config.toml
vocab_size = 8192
norm = "rmsnorm"
tie_embeddings = false
init_std_qkv = 0.0351
init_std_o = 0.0
optimizer = "soap_variant"
seq_len = 512
Each number is 500 + 40 x the weight over the matrix's rms, rounded and kept within 0 to 999. Layers, rows and columns count from 0. Numbers have three digits each.

# layer 23 attention key, 192x192, rms 0.172, rows 73-145, columns 0-191
491476479519497497482527528537536474535565516505470442509497485471517497484511440528489540528490549473539538400521495482421509495505517505381462464507497554467475520524528482559491463502448554543499468552520501485497583520502433539462486548475490512436451498493441513486446493498469503500456493523461476435413497460511507490505493458555453553528489478486530512530500511517528482491473424517490515470508539449510554506453500532484462457476494500498446479562495498466509514517495487508518488465556431488475508512440422517519476456567482501546521516517454471522529488481478538504
455488522451522463494522512541481492499465487535493535450578514482456529492501474493521531478503494517537525527584582450481522426460519461476497491537459446462452497542471491498470513464501557511512511507443444489487490465488501533530467480485525466555541536505471505551453527484511509522523508539528501526554476499511525476465521442491520498512486436473470495550439447478515490525485474485486546561458480514504519447481521551534515522518512490482511536507481476450531529489518462443477499501549489501488530463511546430493453526475516490541497528452506513535516472506479496459
538510567455463512450562459456510494576498538478461525514500535508555457534536536448580505475462547451472499534542539568535465514469497482508538481526504505492521503523516494534515565449510528473498460543514502531538531469521471522496526449531396496446517513554455456524479459479502543441436529532494445520531488505492492575499557507378454480514500500525502520507521490448480443484499466537546517510532484509425475463583480479578520457443462455524478512457524469491492581534521523534557519511491521481485542518459519529485485483525507508483466512442542509501443502466511462522
586466494485463495480527499527545523515498535531483530550468457513506489537565416585539497523490540450523486476499452552471490603531501489560510493556467523484485513428434517484425526474433497508480445542552495501500474456528448496510533560510491467476479493500507492516486489474504498572497516544419515535516477489583514439501512508603515548498498537523488502529498511443475437531449459445500464472524488492509519466546509481484495506490488445577549467464483523497513435448458434486475494526499491511513546481470558514495503546563509556542447503511547467470454500494564545448
436485549530516488446495451487538434497494479482441487528515501563531460537471493466573481491464522418477479477515454487521501533520404529504553470539500501542446480548558528444519496475540505497502480503481487508495474475473521550489511425513505567595543511508512480518507475518489512462480489427548545492482534540472502461458488474495498490494499568531557553544542534457500505500436507509543535461500504557462452538550472398534469520446540578484467478527523508463480558457495474475544449567510458522519501506467522477475559471442536471449485568448520516469503478492484447502
506502487498471547506465457464502445465502551510546478490496530560604526553500533489480518492485590500501538515509453543522501458489515480501555510528474513462526494532532562464433463576491489455517458510459503555545477563509541511509510435563498476466519564495511522466538515485426464461556549505488469382547529517490505513493493522553522486431558578500489556484481449551471519510499507467525518492470506546513421506510555511469467509527484514534490512479551532493516472499479492454481444537469500588477510535468452463554515479479485468533421516525502474457445488418522514520
521461534553477542524372558519514502460438513501512517502531489535517533507540518496490552504488519486510532492529546491469485626498513536519422490546549477523517426539415431530491518452462436549504518531493467543492536512530519532517501532482496455520441510527568419568445492476541526459561517446394442487499497601502474504463569504469530480479544484450558483472483542418479488519442530488486458415567483505439567488386597488563508510459545507487474502452499479538538496433492507490582508521539419469529500484528498501500498445467540477518481466560497545527445517524469469532
456511456507491542515489547519546449412519556499435454542510511521483499603459476503476563524494446501492532485498479499491484434514555537518531487502515516500434501517512490572499516455493501433500495506434539502471522575439476506481496511555544482492508465511532576497500536469512504469553431515526510464493504531507560509538473567494534518485480491514519458502545461508518580563525441535509535580531536487476528512537478536435525508517509479543528528510476550548500515525468539484504544471532556502507475444521550534471511478492437501478540518486477488540479426472510492491
486448473554567528484459487493482489488565497510529471439577520499551485546474575455503486455530464449546444491467514520473503376558517488560505442565439484470508481523522478502449440465488527501495556518466518442506546529490509444454530463458548543504431455552490522472528452552499550459414509522472489510590503456464520471554430519522480490601520504448519578442518426476602507503542485496487466532459454522542475495604473587498616492471475561473566409513528517476519521534447466491480511451494518541515464450500438476565487461542468500476504423504463390512480488588476528417
506581424516510396528489493479507492535468446537443529538504488507478524569452405566567512510543491510535476476605520470556441570509464497509529444518526495556520430465585465533584400537489501470474477445472503563504449612517482548461509474534503487542480481490458475450491494484466441521532578500503434473525493533517451412560511539531458547481563444532473470545480454493564506479485536524505573476509458511502507493529467516552563511489494446514495458486474485532508523384574454506470454504478448476483526491536484477570436535488549456497539589524433489526514501516493527464
516506528552445494513479567511518541550421562524444586438507487504595422619442550550428500524423537474505511539462481560500431507526477456536575461425526593515435508498525533628530522472412435464570494547558446574479512557488499530437458545494482403526477496500482519469537593476514472429535442466477470562408444458490457530489446513491474480497514442504509479541447440472457609500409472505548474458483488538520441392502398445537482508488479510437505521478482527473560484459514548493558509469506483489425515552516491578447392516441527468536508532523484511530483527468505566514
482456430432516499572481485562478582450451477521544421439560444496531491502492495477389485461479516487482531501513461495463478511454414527530510552520504421456521481455585521519509537612502538532565628489504550560433521488545485455548492555542522516565481408465503393415399453545449534447458516506670493575506533505554563595526549511506463428572484519568451521487528416483520529501500537538501487539484514482544511480480495473494532480488451536526537474476559496486542397588431585515453557496399514489537513502445385500478444547445539502460464608425510508537591435519509558498
521404433534470562603532463475495499419507498522417522556423466472449511408453512577582496504408492487465587487450588459515489478498469538501509480507457453564469519431489491579526485516493478612569489487496412506559511587547466531590510613552455477482451490549521558542443567494524628480472449537454473565492455494526551538522516445574528594476509483554559499487398500465510526514519572498531495498528493535562542505479478584473554539457548511544436448450602493442495464525517504534434475416488522450477479479470596514517465401567458507486490447370536473540521495536434535448
586466527478449529498449536520462462524429461497434422543541426495551486487553471533466469475579488476495549507453460537539436482521462483605543433406486517558514520575448555476495536510525450524467459459488529491534574540502468491481497547437486505509567502551433553498490469482499485530510478533569552450475497494457490529548466599524538470506528527512519526514579543550522429516582420513492555470499473488471572514494554368415491546514515464479469598477581542495517589533513431518525527506545523557505441525391522509525537518444520451515575598526402497448545506567536520529
489558570541459531554538503415579551481454432496467530438503581568537436519597456521415595508557452439478501477555506463434551462502466587406549514506465565522464483538516519550515511507454505453427498567526462418453528461502431449475510493480464493426524498561490483578421563470514462395473469522503578474605474514475506439457498559581541575483526484531460486496454462483483517425469514477472488570511413477563488475558409404469458558492481470429496546518438568485543475484466551531439491454532496494479478495524508508610618462537498528415400495404497516564553489449449501483
446437580500515487482516451487479503549488560545486545474461514612469512507427538514442480533468530463436562419490528476497431500427467474449585562506498445468440459414481558482544459518488448489464505536548482426528613479510485427453494440493488554540581464519510491494519489486511456492446546531460509470483549463519490487513497451543534498402443451506484448514521480553456429454542446436455587496514469457521510494557469479477485504413550552465370483419431489554515471457573509508555525430472577540443561493537397458413420522473517520463484467464518545525382609550468534376
479448588468463521464471438494550472512528544546519542523532487461447492538560508440526460556558409514525480514532491510438496532534484473475372424511498563517524533547526575439468560511500548425493494495544531578464461515488602554480467503466549512502503451437511500550512524584473482541517541417475473558454520498486583556461532510455448452494468526547427480507452513543562538472535522418486493371443494507559503479536519433502518522427520481436584489584515524583548487551504420402432480491598569456482520451469599439475469561474537498574518472407473646492493453589533512517
439511537408474469561536469452476489566577568491522555527605498553573536466459512454547493435508538468529571521455447538577460490461467451482454483465464461441495506547461493482479528595446434530516503526538443481419477362449489507475476557567450481555491528574455406497444536530458420528498455553402513504499540511504541497551533500522601510458516447472414493562501539478436576463531511486473466507506428524389500521527482547534438538451455540507521503463572557530520568526446532555516438503530500514482521546460531378488489510543473384549495567513497460476468459459458435555
532495432392506479502443498547565516473496514602503424481471616596528469407457492460463452514537557527480560439495457494465484538508573471425473489399568500563533515518507497509397477499512498527473493449570508499497459423551488517528563490560449483495397512396511515426364549529521559554462502364485412483444504530520462563549474434530464429475524495519403484511519447463507562501488500531607486510507501511508521500551530464411425551496508508433456456451542524499525551484501485420514511450382528540410548495490555466489497475553554434497513487503514454425575551450480500604
436534400470477485523443550516468494455524479518502565556477461484487552539504480532458435532514481504553507565449532399467494423477501570489413475557485524466520474548479421477546542471478565516519560427442509494489460517438468500464438539547567443450498398479491534556497525477526499594525494452471494510472513572529518506488491474442525585446593457531492440517510533580574373432500421520511460387500409461559484508496510529492506486505531486463496625447529481471556497362567537550532427515465506483523481500546524488532508495541499561490518608436513592490496444487513490517
510463465503470482399449525470482592516468518496537464470531524500518611464455476471442515480579488569566515531487474613504599502483616450513447457420459569435521474479492575535520562494458507479492480447478525446511495509528548453498501566589466499544459552467477568610478507557526505524535541472463522487594407520597497537557489502484441403496511522523477437488477533543633437501440487515506604581484569465462518536473496530530548513517543448460508450465514463510524407551483525511482509394449444521509507486493514555436573487403448417508567392515520549537502398508443474501
472455418458471497501518493502452516442502589449613404535453619482472477481505536472543409499467429544542610548482448525533544481504531488446510478524509539530499442513513519453548453484522481457517453579485494501389578574487551500415357419502435502475530439555559480475538503482456458509538512467534535578444491476521489475453474495492520431481462462544468526369476528519535494475529488442521521495473571524501559537480531568542592518566446585508558471568501448488451558383429529547548486478536476555499567540492530517562458473483507455428507554556503456497455482526424582439
499417513505537501422461475460489525575496424491555587510457473493495471542495467617450501532370495476524481533526479571612620553481441498468523498581516453528513471489574545584459456485531479505603513451507531519454473488521513504456437550452554572467469516510546525637512536463492556525483467431530450487483565458475508479523415587425425506500489423594501431471433589461456581553478515559465534476547464490523518484526527446473503476438509465454497460475459512485514559527502600448506537477556482553484487557484603429512542459454531580541522509469499484428525456490468450456
500526501514450468501500524502504470518427493464548495521461436486503496450498409518486509536482488464478461527507541480498506504505488514473574524561443479501512443508503541515542464487476492490463497453487511513421463462460477555460442545509574535525473506561473519517475491525484497497534453482447494484491462562535533502514520585490493464504502482558504461505471503519518527534490475561429485443495450548537510559507473477517521506508541530494542534472495491522541499440488491498480509506486502509528459484500548479565524534532436492494497509517512550559468493530514498541
544509427538502452491504482484501479455506496468434473487466420475494509495522459582581464521509487531472477514488493501466438552499490475473550519472471558565501511523542513483608486484458532500506456513494532512481544514522482499490482532501497526498473431569449490530495469562508508476492493478514507480472472514497516480524474512499494461510509481517485474497467541446458524448546516534500526470484510530516495510510542430531517512518573555533506513488467491518490496469471487551520464484537529483463512520507546488485498529484494497483494464536498495531516479543466557477
492455495503490458511521496532533519501497453479513525580481526555520485516509444535467488475468491518489467512456495427483500507465465528502543556498447481481504460468461439514482473531485543538479475487500423487459553475522465419474585500494486496550452512484428470516505525594532422471521485571451459505545489499536497526480570495488484494509476422525504496500538544482511484503471489521506550490473504492551547543516525494479444470539522506482499481490531497553448542484559512572417516537490558524464505496479514462494532533468488522471469467508484448465570505522497506500
465482480491442467472518480479493414512591494453497483483523493523512563511555468479551496512521505502509506514493499515518543509522473466483506468504458513515495513547495522475519531503548508503465524488486534449500511465511487499488502583499449542495501469491445440532454489510536460513531530523494522515462519444470492543437497504469482525495499537523489489485480485442476516502496479509576514499468491532468539494515476486499522501474524538508443532546517501506515526464497482565520513510502500495503500552532487483523552476505505549407531518456529481462502469486463459521
467494496555495552500464544474458536528529528509526482540491518521452502527573571440516490470490475494433526501527478452554466484533552506463525510494545512422527547552522546533485535518534470481528506573512519484513501474426503493516494488472480473473482512492505500462508512516513563473515522502481494533496508452539496510494510458517485520462496490424496534562499512503536494511514512501508495498480473520449510449476548450557489468450507517456482482500509503495468470490508510485441516480523515482482556514503490530522509485502462473484502458497516523475515571468483529488
556480458463488495503450416489437526529494460500458460448491490481508501506506479505503537468533490464478499482510549492489470546442410565511423481538513465532465533426502531457480529503473501474464550540545512490531517519520495513538525468528517553487543511523445389483469554518483485453485429532528458493467473531506498515479514518528486448556520446530471473507446420431534471463448535533494557501501542522508523501470537510490546510474520422559475465459450512497431469533521490510506490405454541509511511515439497465482494481436551512501464461502486475543526505504530535504
522468490477510475529497442455494496479486532519478478547512474495473480498492529599509550558531466496492481510521547523521491517538481510465487527528439465480496493499452512478531461485517510491522524488533431491436521513498536519521521525545535493481487497549475528519552517494472484467465486526488536522492453516428414472517532490533517483551539483477468462443483472496528482488512506469516476502436478501578514468500540489507472496488498504596527543456453535544536477474509491484457450512526459452475523433501493467494520539547516531552535516519486456545520490499481546495
506531521433484540498427487492537496482521517546507508476484477457547531483424478547487575522531540477460457486527521493521497492473510475485511480463557496481475521528500482573457446559491457521484461528468494519507534486481416462564534490466526507547418470485476494466497539576492496503405498444556543489484504430503474503523509500496475463495520464473523504526479468559463544495514540548505461502462513485534516458476530532443502453481444494449477458544503501495508455453476506526435419498535614497479483481548536547474482550557477534488445434462486494536508457484473490525
502466494391509465492511460490535452503508541475482486534490502434477509498495466535474503523520510527531498518484500527475477499448546561536536557496492498489501545481449511507548509503570544537465507416444492523483507473595490510505488574469480518512437538553506541502498488546513462488457500499503477483495457465476526513557481502547454482483512454503533472485536457517528506486528553449512475550429497530550539486518485524541491472540460506518484535550531487474506460497474505483516458510535542404497494474506585460524469483474490508605476498498518452562514486527480509485
494502532488448438477523528443477501571446473493499517503543488455520525469551466518493500465564466488582503554545472494439467522472562484512530474523456571451565493451437501533508480475462505514491534502439512440476425456492491506533473525482486409558520528503525458537408476454538488482567529522529508496490491459526442503481501457497540525523514536505547509517478473548472528523547477478538543514493528505438500516488552412538436466481473500480518494480470532456489500414449474459498420509470516492511511538491526569508484486522530509472496453448520496480503477484463483494
479556428561523495545542571487556540472550513484441509484521451534470549489525521437461565541419484554492476476471475494568475536559490566469473470506540490505476498537564485565509510506484466481480476609492439510500494514522532468499533437510508541494480458517489540475514516483480510459476505431564458485508514497474455518577466536482518500497521529483494520484522516521529460483470492533479517493455504457478526428482549434473492534527548422530501453451458525520513475455462488470496540477448488532485479481510467516558535513533459465468487532551509504515507472476490497541
529427467463466479515532484428581446520516448491485409485432423480518491459490481532449521535465547480518493450508518582460534479490487531466418513484460480555513457491493479500503459451482461538514461451515445450518534446561489449542464548513480543548520553537471554510470491577418543485477524460546466470479489579456494529492493565492464481542529504544501490472498527522484502532519511542470480502469509469478538519517416441469456432530519495475535500581463472460501466483495476546628540482494506511558521565514612437502449490518468475487525491511438488568516495488500486553
541475479474508516546442520494469483458476471495466415452499522441540489411537439497452514452526573496500464458503453545529473483549454493586474456510500470498486509460504418507454498579492547505533476500490521492525393472459550479500548499509512525454450482486504537492488537580473509484412480470475457452544502443517543523491542482465545436528536501527477499443460416547507458587520533548483451554529542514546477449525472520475567499457440520413523434533493443508477472579460522450507533476472481499505496487489484394473514418492460558463476486547510467526509542504550498431
430477470519471515550461582487497468435547489528488522505496507582505494483451515461531509464527472459434522491520499463513556469466460565517557553535557466487505509557497436555380527487487530512474563529509460517520493559451522491525450492511499532465421513470480542490495484516474484514484504528549461532535549505503521515509462560488479492522526532467497510540503452446553524516534536499512464523509554514473498487514411533481469486480504552430494513491501518527486456512525567465504575498524469546563567499495520505451497527439479512501542526539498486454510486515525518489
456573564511455528535529487472500470559513457447507465564451442529423398407486512451571505556554522408407538562549487517560585431534538486527507464458414541527524524482520519522546534447509444496489512506552528563510460487492484508485480525521511438464517505536427516509513554489485506514520557474427602491475507460524478474495478531541443433476517522512565479493466603506558465436524554574522456514511484528479514516494453539523496503489565419478463543464490473432478462509562454421414503581466576478505528591457447538511495505534471484483539502467588585469506493519504467494
473536476543514515487458464500403475463570475509440524457498594513563515495543499509564429497483535526527416495531532487451522541499481539472529572502483481449572461539461489479551498450499582560425511510467485413459472464473552514529505519516443484525445432549467489500418467473528474456474520507536535450529485452431535510478517531483501504528448508469544501417558582419489529575489526498544452541515521524502470436513498508521448469537488571489452433498434425533485481391471502495449519511473562452465464515515479543502504607491555407484469490510509487515464492466469476530
518437609450447496512585391461570481589513569531542543526473422505475538537530475515484559504507499479431547580439486496468504459507503427550415519547455512512478545499503540497575507485580474520451509416491522496495517498491424457547461512527451460484524473589471443561481544466474477491583447519437578594493469461555530436487528493522501582489505473513485473473470505487512454421486492502522554576533446429413478545533568527557535495468521394506410568459499484382484520408499533521548477531539571483526504548556441445605481533515480511443536526312601491498457506547503565460
475474465528508446494525478522489517507459483487486554370531451533514498473439459506522465438524507517495484425525497477522500577554481493469555427436489507531420524509530454421508576532519520526518450501500457547509528497467505481525505526452527487500455555463482502575533569518572551443516562556502544536550562410528472483438539443490508528602522500555490608505486568466457517510432501461498487517413458527523437438468487514517489531493436538471479465542476482506436523431505549550533454455461443496554516549482531501515510503484516501491497490536487523500490412553490480494
464466513541558467494522412570495480529536470454548544431479556486533458502492475538468526564541396416535497400525510470535527500435543552546521438537496530479518501514522611441530578499451499504545593498558492497478455496547478522453447513573514483593449437512533510497372517461498503451576551484493500535536479406513514546460546383502470526493569544536494558574551577527458496538487518508488617521497496549509524516498505435494514482506513500499477495440462501614449449520478479530469510407492451449550414543538450499506534510497584511462563534510446520389507510517536437538
545471458479592508516574562502527529494483503500478450552406575514542497562407525454441542438481390498515516452436506470449517526492489528497539505460512511456476508441515521594529508542470621428520515453527544442518521534491445586571496487503479468460533539519414499421550510503497532460512495447483451502478505529413517533539578541466525464488503524488534489442436625500476479455450433505506485493516550499464474447542597477534518559460475435575448519393502534501507511495546552447587428499598466544553559497562434481505449485495462555482453528520425489507518500444475523453
531542474445552537536420507495497476449481490474515552511503480516458615564534514518440519435412505541366541520469603516483526468527433537453467478529441463525511546521483507566521493493462470432516435489454484481469523508526553484482513454465594488487524483496569462500452520442467515443541476485428520543478478460441439507515487463500548489587512502533528557456493429473621496438564561559425524492483410432569479512559509556495461482557492502500516411415395517505482456494548505511550453457521514512527536606463458572461594606549503515528554487370455550496552439427507536444
480462447470417542534558478537522442526438481519536506586508458463466474547523533453495584473603509511491465417522539433491527488495526480449468472531535455546439540582522553418508500525561492422498433490402561545551445453494511482499453543451584485509468535532572556500525482525469530463513451537542472502497445569478526482485561464458526523399496470464463534468604476551422498417470415542480550492524469461494441489481483530479509532509475451548499464476430568545495390490451472548451419468582541512458584510475586464452535442485541419410488485521495521572458559566544523504
391562508523497478517507519510489492417484513591556503540408541530482512455491479414477510482417540501436562467544442575535499503521558501490464527489588510498436499525578467469509499545534576497460464572507509509489554461482558385549538459485423492518369471549471573566534568427563506577461538484399491486558435506400495419578551466425518498456518511534551551470521485453511557450423507514480420497461537504545399565464522525498548401475478524420518451430506547547475465548536428533577494494398478504502556463529414468542492542512538495469444452439515458473418481502508545550
468502469508500440422421531456514550527547548478471424533416551550475488562544478517454565518533560452504555522501512461402490426503586494498392505506527477523502491499446540471547495613504430540495560536551506518437470486527526453527488556520490600532511550466459468517513536408458499507479503538542507471508496439535506506482508430477462417485521502447503506461546494464466473468486546481521559499487537593370504456507473512540500544516451468475433507509485465423399447522517489564548508428483436544480430423598413406549532496459446515523447440479520407495510533429557511630
538467383521518490503501523530591505559540450403423426539457389516534522472503485504475459447459550469457549566382444477446466482502459520414508472498447592532522507511471497567567572475447455499444524487478553515491460480528508510557514514450534463524448504582494485510491496418531500508504436479490406519441569410473510536512443433506541531409489541445433550468469497501527548559521494581409431449493492497510550407473525493525540541486531516547410414525554471454482527529465541510396564508480475520493553486609542533569531551530470465483458527414467421475499472432425477471
501547558487590459510473461533570538497579499473609443514565521546577534512445721509509545421596483486518495436555524537554512498459467432488471556520493418510445481497458543438491481528548488540564461577482492447552537501453500552562530518476479523406479457490486547463462525432569503534454608521458402455558472469450446508448496440537481456498511524491539540487531545585450442481457470447557546425509445527443528456508402521522488547578430512468528420448511537463464589509545547537458453463493400477595556489493438509463587455467580522443572467493485563469412496516569593571
513448492472511530509488400412554522506564419497533523525499467554444517622508391473531475578445506422460510538540482452412471487505462450521412567560520451518474534603535555478503501571522458495544506553533455489508410421572436497450454395433526496566533554478529496601460531556560504481528528511489486592460600600428546488503497459516516582445560503545534487558525470574474360497403455517572504514479495491575434581467422567507446485490581407592519535430463527488509433449592538582467450499543456534606530495488542509483482545539529417485492522507518555457559639545513502457
511496538479542397474557576597503514548494557490503427436546485453551495496492523506470446504464415435488581509574450522476523474570552549536537466545427511545529514513518549528528576492521472431533417492553552484556532528451425482543483558441540545511521436517537484523527474430553575531426548582365455522484535498556493478463472557525429502586540509536509543426490384526536524530536539498582414437512486554523504505532534497466426465456480487553545511504577539446605515418456583538540545511525475453482460437558476508424557559484483478487453426519542521530470498481524469546
469632483441535493461547500523444506507503488536519499503470460589422414547472452478425535480455486486487478526519563490536472507527480442481508459546511471520527418533509495508472438519491517534489476379505535413530557503405437398425462473500538506484477587443444436523452595484559501561505540551499532614490467552606438483473477501496481453473472517509546465464501513522432537437530502639518416487429496515434511474458477501459471463484463468469435473465528454490538528544503472435417549432581489474475503554538508478543476561513432514454507506534547529533418464564422466455
557571471533451423526494447475523520420505520445544481508423512591548543510510570613563460489443446586504507532539556518486548479489524462484634464489390504480485391552467472520374528409550521424444469458541491484526490480505497427449448496486523477402573520465539527430429482485501430462480566475516432497579491463483479446499473424476528478472462519527494494517528504505467548501409459472512493445492459547545519469427459511541480512534568523493510524518520496419464416501537530359464481541443502422514496498498481500475505502493549434499494552531467417582479528518597507437
510451517461565502439454488512422430501526460424403472597489499512569486478401379508496544478539479497480489499444492487552470632506557496454481559515533582505471568436451511574533524460547479464462484558568491440456502567460507538422477549496476474473500516473456505539457494453508451542570519484456515491475515578490454494519558491440446561448522494485474424438448527606539444496544449479524468595546532591484449473585428548554420541522452473517504441492502445468529429629472574550509495466465538484508462441531497471460476463518614485486468465438458497450520529546491515478
477525453530499558456506524539510509486466492404510443446445475549550578541529494582536531510465595435452530386441558522600462463483489553485490481447515450457417530397451407607525544555472593488474488491502469532516537495432450469411472518433438580451541401516529578512366489588564473514499518476508526532485534504484526389531498541514539477405463532454454467496507417459529500525570508502532456458522474551414442537500453568479544554500581483523486555540489514507457551489513492497572516422468520434545520460508492586531518522484467495569516536574567494457569516557518513483
514523503498481520486548523515524497496461531507524486482479478499475525495480488498517530539489532465494508504514498523503491458524471494473477492489530489511525490458524528507487495534540508542540519474504532513510487476537512518497488500499493496507525509504480482500495457491483476479494490481546463536501509557505487495499531550527462487482525509485518524498521510509501492468489524506505504473518505507527513511519504505481513495501539529518486515524516513507521479564489509505442515526498496524492496536506507464500510511505510474490503508501508445511505481486456493521
509488529480506532511496480528486532512495519524508496560508516522523504497516503462500521490493547521474477496519502530509505495465518507495463511538519503490532493480502503500488487516464480507490512555474523495512501535474536503481498512509467475520499507476501507510468520496502503512500487483536507489469503508515515483478488515521533533487518512511519498517499495475492512507485489493494497488479523488537527525535505510497499471486491504505497530485494519510482456543508482468484513477506489499493478526475521501505534510520501527515490474509472508494487484468480473485
498483483482462482464478521544466486505503498515481500541463488525504498530516540465497520468478513503522482503523498469505540516465515499466469502506496482499517499526482516484484482525521463512492527515470503533488492484469542538516479475505492476460466491475480521478489489491500501488491495520534507479486510527486474495480480498508490498517499513511470494497496494489472490506512480526475508499487532464457518501490503534499472463519456542535505494503508488522547488503510514488513523473526494520502479512500515492499505499477509490495475509515491499479523477484497483524
538460493513512494526523530518495508483487516522517508500482505498502514502494471525506482495545468542507517490467493482509512490507518486495494532474486507512520482523485494516500516540506461508475486516492499513536480505452493496512501485495523493504516464519537476529491495509516471491491465516489473483489497478457544487505460479491519474470499478513520477487497519499524493474501457502516511474501493535514505495485520536486484481491542505514477541482455506476537487449492474482510493486454493442492504487509514554523472471500502522486465457518499498549452526526509497489
475496500499492527488500498495504504490473496521547494481496509506485501479526517484562504459505493472528478492484523505520460478506487478474505480518512502460533497517473515512510508531508508514505488499474495461478472474489484506480520483497498504544487488484470528533506474508506489501515474499514485500475505497501492483507481504499539508490488499514500488482490504545543512500531475463513482458500497518495478460492510486494453518477515491521500524509495485521508481544508515504490521514467504473461484497494543505513476483510456493494501468501514482489491504478502449501
516527515525517493472476511531526494515487520506490531484494508448545484514475489484507484494486503493445478455539485508509484519511512487523506475473506505447495526479491495527473480509525523512505502496521496501477554524493561532518516493531495509498476490493493472468492512443512492509529537520507499435526504525517491500521453483538523518481503506482496549496501515505535478520489497510507564527519502505483504491509492500479514486494517522476499492462477499499523505477526473566507506503449464523530510472536457513491503473491476500532499533542518519471533506494541507538
484474494523480524521503532495505528488508486491515477454502504498476468460476516493503543491477510515511517511520503456483508476479487519474493468549528516474490466518506496496501481481492507481500556509501498489484469471490525506521512470503472480542508505478492504516457470472487504524496478482524503503497502495521550499493527496483481495481535534502532492483505499509491493513506554504499482507477514487481500488500539496512491494500524527510521513498554491506534497533496481459483512501503512549508513547482526480497491531471482488491477533527521481525509448472502486491
496504515520500539529493516503510501509537460475507465488517527530486508513510531495479500509503489507524496490518556510500487509476527544444512502559478497519502512473464508492489478456490538474527521487488515481494434493481468487498492487473477523507517507504495527510489439488520527542495538494482509541514499505506504512491550513501511523511506531479509503509493537465467487488528494473490452516469527497491518512488499486502466518497530485527478526496506492485498501515501491495452489510563454456480465541511555491498498505533475507529481469493513528494508482493464496507
474514524491494469503466489539492433491482471476487521514527575511512507597523466529537527535496535493506494512528494523539491488524512520560505520505544535456511527538484508513514474503474484546514482492490454499487494536486511535463511437525418493470478479514491522497470504542495442525511530463521517495491517482470477508496504552511503542489518503472481515525467475492524509526458472508472573586509474534510521458518515463511470490521436516512497488479518514492470493425557529568525466493521479512524457489469514533491529490489534515505439528451476475439486561453528510517
508562502507485521496499492511526514489525471525473488495527531455485497479524520508463519534520549512532462491481512540503493528533525505511487527535445524505472571452484510505525488461476506504516497510496482460512523503480482509518484516479550480493511488471483519535514458531490514465534531469512491528518498518491483506492518503520488506489533466521513448482467533474472538502473511460509474491508500503502540493497494506504504487476483498523478474470463493512501522515528479463503498497473438458484448489494500528494496470498474488531500480459453496508491504540495489504
466507509524505517533460506465478484478536505485494485508516533529491493591487539498473521495521500523533508509504543500489508546502502546477485524523484538511504536492486509496495459457495532501543562515481499522518531525461494504498460487538456520475505465471514525486527478520472494502473550485450527505479505444500462522495532488517545578478508503458511489537509467491478497505503517490505469585501537459493511448497503516530449519537465553545471471489539449487545486472528506502506472462488453496496451527486524499485520526520495520559511505467481523460504507469470540521
476444463448492480529507491508498484478451524493508532483502451523519509548496493485543451492516486524450541502508477523509535486456497490522484519454560479516531478471466480529501488545507528553468482503524498528462537517508547494465500490490461479536522523518537499487536535484499473479508448538544512434481502488488555505496508519495569468498490501461491523442540476517522489472524526555494521482478468458504477481519544467502552518515474495458488516508536531494508491467470498491525527496490488535512498534468440473475484463482514525483500512522520470526499507497482512510
500526496477505480488492496490494483559513471497483526463499503431569498525488537495511494518536495508511483493514533466521485525528491596491496455506481544470478498452472457539503475481497521489522502537482493519498473491523537527530508515524485484477497480465476544471522451492502509476516501473460489488482520489491485519473509513488515511529505561518508504490457522510484503495514527486487485490511490530496489450519496483502458505513505525533463524490546480469525496535532503468476455536513478470506477502492533505499458543510474515533503462473505478500510445436455448474
479464471488479520469502521561482486446490517504521556477534521557513491511485486515481486459492503508550535498491528547540495531491485478522453503505550474528511443527493503491514488545512489488465532484464506476498461536463547519471476481494475448545512517525506506489483505466458481491499485520549505447532498548507542516494459514497495496474481540488526503466514481491495487498518497543505497494474539514483534491481508471478500461457512469420511493536528510496492546514465548506503556502501478553488485516513532479539484453494528468488516527540534427482466484510470526531
558538481490484488476481503446487517500421510527518538525506527505454478506490469469547508500462480532424475470510542484527485541502565493461451427496512470517484462429542490494485484546518450508511445532430550554497452537464548447462479475503490471500482493532462487510504520546536480575507495519519477536518478590433438480545512511453516520482512491479494476464502525461534491512519487483455509464491472508477539499501554492488497490477458449493440466466574536540511473469496475503516490511450527519511543490529530513521478512433449454426453453505533485530453462498471500506
488458553492507489513531519513494479460474488485571550497553522483554525484515511479516504511494486490537463487490504520521504520508558539535494509462544565472495526480486441514477479526482490493526504489520522494470435492478541497521485523472492444531464512515472496430484507499543524463503440494499502472533486526491512550474453505484518507509476539513496559509480515499533528477523525485515428492532515531550464493573540494477469474489466522433505451543480512447558494469485543513487526502509540514467444510498517523529460482499531497475450479477549437480468485465487481547
476408417527508497490472558524488510493529555521515474478545516562441478498478520475527437480534449511492516543508449531490496462537493467497504460504518493485533481556520516483447524516502556510471563559485529523496457518455472546435491466472438514519464485538515506483492541530467478522529537488533534446547539493479562518501448531474534500524515430467506524457525438540519480557527485560488516493494524461475498512468536516502509452546487497524553550524535510536531551496459521526574527484500501497531445488462536519529553450455477539507491549553479506440521524515476522527
491496484445526497452509472517646514422565516531481517538466538423534515482455556509530501597516520498464453517550498478480456556530552500490581462491482596529537441470524468512531497546516438498481491438483540480471568521548539552445447529513506538488526458505519509471509477535502504496443528474574459484496531438456528507554467481475479478441501502499482428506538477478509528521498498412503501524435456503513507535487473549464452471517518517449512495502595515463521479577462493420478464515500464527527489451489537397517522514496512546467454519511465496523534533522530453524